{"n_layer": 18, "n_head": 4, "head_dim": 64, "d_mlp": 704, "vocab_size": 559, "norm": "rmsnorm", "positions": "rope", "rope_fraction": 1.0, "attn_scale": 0.125, "parallel_block": false, "optimizer": "soap_variant", "decay_shape": "linear", "train_tokens": 611000000}
Each number is 500 + 50 x the weight over its row's rms, rounded and kept within 0 to 999. Layers, rows and columns count from 0. Numbers have three digits each. The size before them is the row's rms in percent of the matrix's.

# gate: layer 3 MLP gate, 704x256, rms 0.222, rows 79-92, columns 128-191
# up: layer 3 MLP up, 704x256, rms 0.22, rows 79-91, columns 128-191
# down: layer 3 MLP down (transposed), 704x256, rms 0.152, rows 79-91, columns 128-191
gate79 087:456512539534493484337556588488577451518510529493509476432420522484544532463515530536478526567556563487454550434484552562463525537475595512497519450445519451522505537563504569592473425456592569
up79 078:545525544511445468482482485490457439539562501544544501495445496566468495512472453525510428456494522471547462503525522539503533497485492410519501434463494582455413507518450514558451528523495521
down79 093:530468548490524583486480439513509463482482489531524488503457506496572525571511518434451489556457517410446548551447565502479501550420533501520479489415508495550518527522499517455510438459567478
gate80 106:472409502480552589575532433548482560617474568578507432470540479433464523534506523470554486429443513481495479533420514402508473487545542550494432493555458442510485538544490521478444536462483435
up80 108:535495459463385588635533461546526459554423444516499434477475450491510508463435509464503605515568463526526507595433551545500500386483556432456536470493492517446455438527510542415494413432500460
down80 106:441443524549509577537460509509515509437480477500575489457510485489490579503471494484507479547528485518495488499468497399526358626386461480530523484535590498461523569413436570459535486536495512
gate81 100:467511520423575436433495545553552516425489434520462557484594395500481575517413577523486509557453521512512531359464501462476535484470504455563588580483511558432442525496556610557514580497442458
up81 097:510496503553454534473493494526462434504444511470441509366493463499513542532478511469500492494429447493477540539516534554539621553443508450598506588506479523571400452388542564464398501585523518
down81 098:533403487456578528570465479486567605523453507551531445469432482488494440568537494465418496565436529529486575401519523449466528438488450400502534469539490577409507559545451518470517438530514536
gate82 096:473429510494519474535469596517451432458503458635544443455540544480471368572481429533476484436480568409535559450524531450440480523468447384403485527470424517524520438485452512515518526515539468
up82 095:519505551474516493456538522620485528416390526487551535475486573473425513503533531514512479553476441493579545443479536463604529592472529598532464483477467531565495534523521535572547460507441480
down82 099:477548532507555459457587603515456510497419508514476451456426587519488412505483458530383458506503463519494431469468616563503603625541513480438445546497527525502578499471485494489496547517497505
gate83 104:438431501431485511399502539493493515564454480521518563540454474480539486439540539452469503468507489533405447452488519455482559473498590436472526437611392540590560512500545496537461654468561462
up83 101:546533554441525468475454459540485502515485475491545547592537592433521506584475390472443470513474449519467461517525519589535501504538401502503461586530391452525477386515532550504571488582565507
down83 102:505552424440500552512493508543472534398421456480468471477569510439511489456527431489520450493447480493429475500489481544592565474496437495583517555473481453585509530424472481552490503445534515
gate84 102:461560588440515481488539517542502382585523448557533433515472559437575533479546393444524475465563610522525406514466509543564497484523575523506533449499532538491588515355488484457515576517470620
up84 106:413456532502534495506527486525544543465391497476493403520394457451487473528469422468591469520563485492443586561480556406443474505575474557512529509541539429439504489541463473553462534496470458
down84 108:414532449425458504549493589445510528472550485446498501564549421603563485473528549489513489465479367499464550440487547495473464510499461513512443470534441481445464426560568455452547594439573541
gate85 098:541527464580560481510484470450557516535623525543541520485505525529498493441473493495556546508577487475586553521450501471518544588466580475433421530487501468610573507494565448488478543458485543
up85 100:489586489530463467529564487468436403564526461472509497470541502399507562621458629485538420512459401533485449467497528531466554548530529587522466449494536526493490523567515426499496500518553471
down85 101:531479449593473560541591555465468469495589475507585503518432460515500543496459531525529567480531496531637381503468462513530495510493531516434553514499462614500547464567513501545499515512488452
gate86 090:515534498524476418576483422524505512604476462481550525626560506472434417458471425491560529466379562449466507463572449533549518525516525549513412496482515477375501466518481534550564423488433435
up86 091:496478470553478477518469523506471553617431442457579505535551560516454454493512458512534500457437584460471481519595473522524485538518570533476414506432544439391538490541501593523546474503450451
down86 092:530490475504454513484482437486448557517450509381455513603562488545506449504526486403465558491529515515523522462486572537496575452485547555529491504505503457402466491537534445457590406468512492
gate87 102:498479521553512426487441535441522524492536550559484500379520481442497540397553520525539453435542535466567563569604511526523541553499479516514509569580535498528498489430591539503381485528498600
up87 098:480498448454442533532536554495572466565542555498460497481560613539484509515453475534433613584551493497479600599491546533569499489465390461495450460468551516452542543529508543504514459576488460
down87 101:504485592525518486469533503505495504453580462406547481384509496508516540474452479520416521500584529491466517516548467489458433602438506479515556480498527533488505539579504525528523499547490523
gate88 093:517501506490435508473481473412435477475509483484571464495570512485471590466523514547442537498456518466475548463504440502482590553563595432496575364474484531498435467516543447451508497504541587
up88 091:424442536487631515469452488484405451535548448505533485466589509524460457555447434544499498487502494448553554470416478435465575492482482461542637490482456549452535453549531566510542577491544565
down88 091:433545482461462501490587523513597580494527603581402561447526460484459443479487437521525506524512524493521450473563489494523519526492476528451631541454424457567544493498490424559524524516515451
gate89 105:468543471534546557491456451426449477513474497531491508416483428502413412442499486556467515533396551569495547442545493571476521488453430561621464488452467503461491498556435556513641484516491482
up89 103:499438408522533509522430511511449456501534474512502454466513495414407564576501507410451577412403442464502491601501494438549521549467490455491449547577513553466584541430463496462515536454535512
down89 106:581460455527417397521498426481494417529644468505450436539570521519563487482476451390506508444490516446512521583468508517454490451514497511472432495501504554431447528461561499549519515401482427
gate90 101:498509512594441503411541518438498451497499575472435538523646459546482456467571411499482544600459433456521437476559423521447527531508542454504434478532499545499572531559347503459495505475490570
up90 107:405502521514469469464445533459483580567423525500547463469532428471588491464469420554432531515552422471550400545488552508392472505527553439318524494437489521486521476494547473485405444492462443
down90 104:437449547462437506497427477468521479401536475449552465461497512497484551532488434453526482432519324467530432468515417463478496529463522536376521466565407461501522529423512430441481548445476499
gate91 098:464564508477454535576433526525481464466496496489554449510432524473504509531552572503461410529484475529418474478537522447470502460541532511528413524616509559493392382526498526577444537576433589
up91 100:503484543421444521567507537532465518593503573505471483497538466569471464555358471432488494409489556523497526502432488494433497461534414505598498440512552539485543436497492456445510504544487479
down91 101:506406492550534483475507506445542521449475425475432511540391514545527527469493462514524500485447498476470469522544619522451444555492474477542490490531530502438598335507470537505474452476509477
gate92 101:506404528467539582543423487593539517559535503515528527603529406511606435438509484463492391508528520423526474504503451513561450493471534408457459486448578486503555489459541521495543430482527485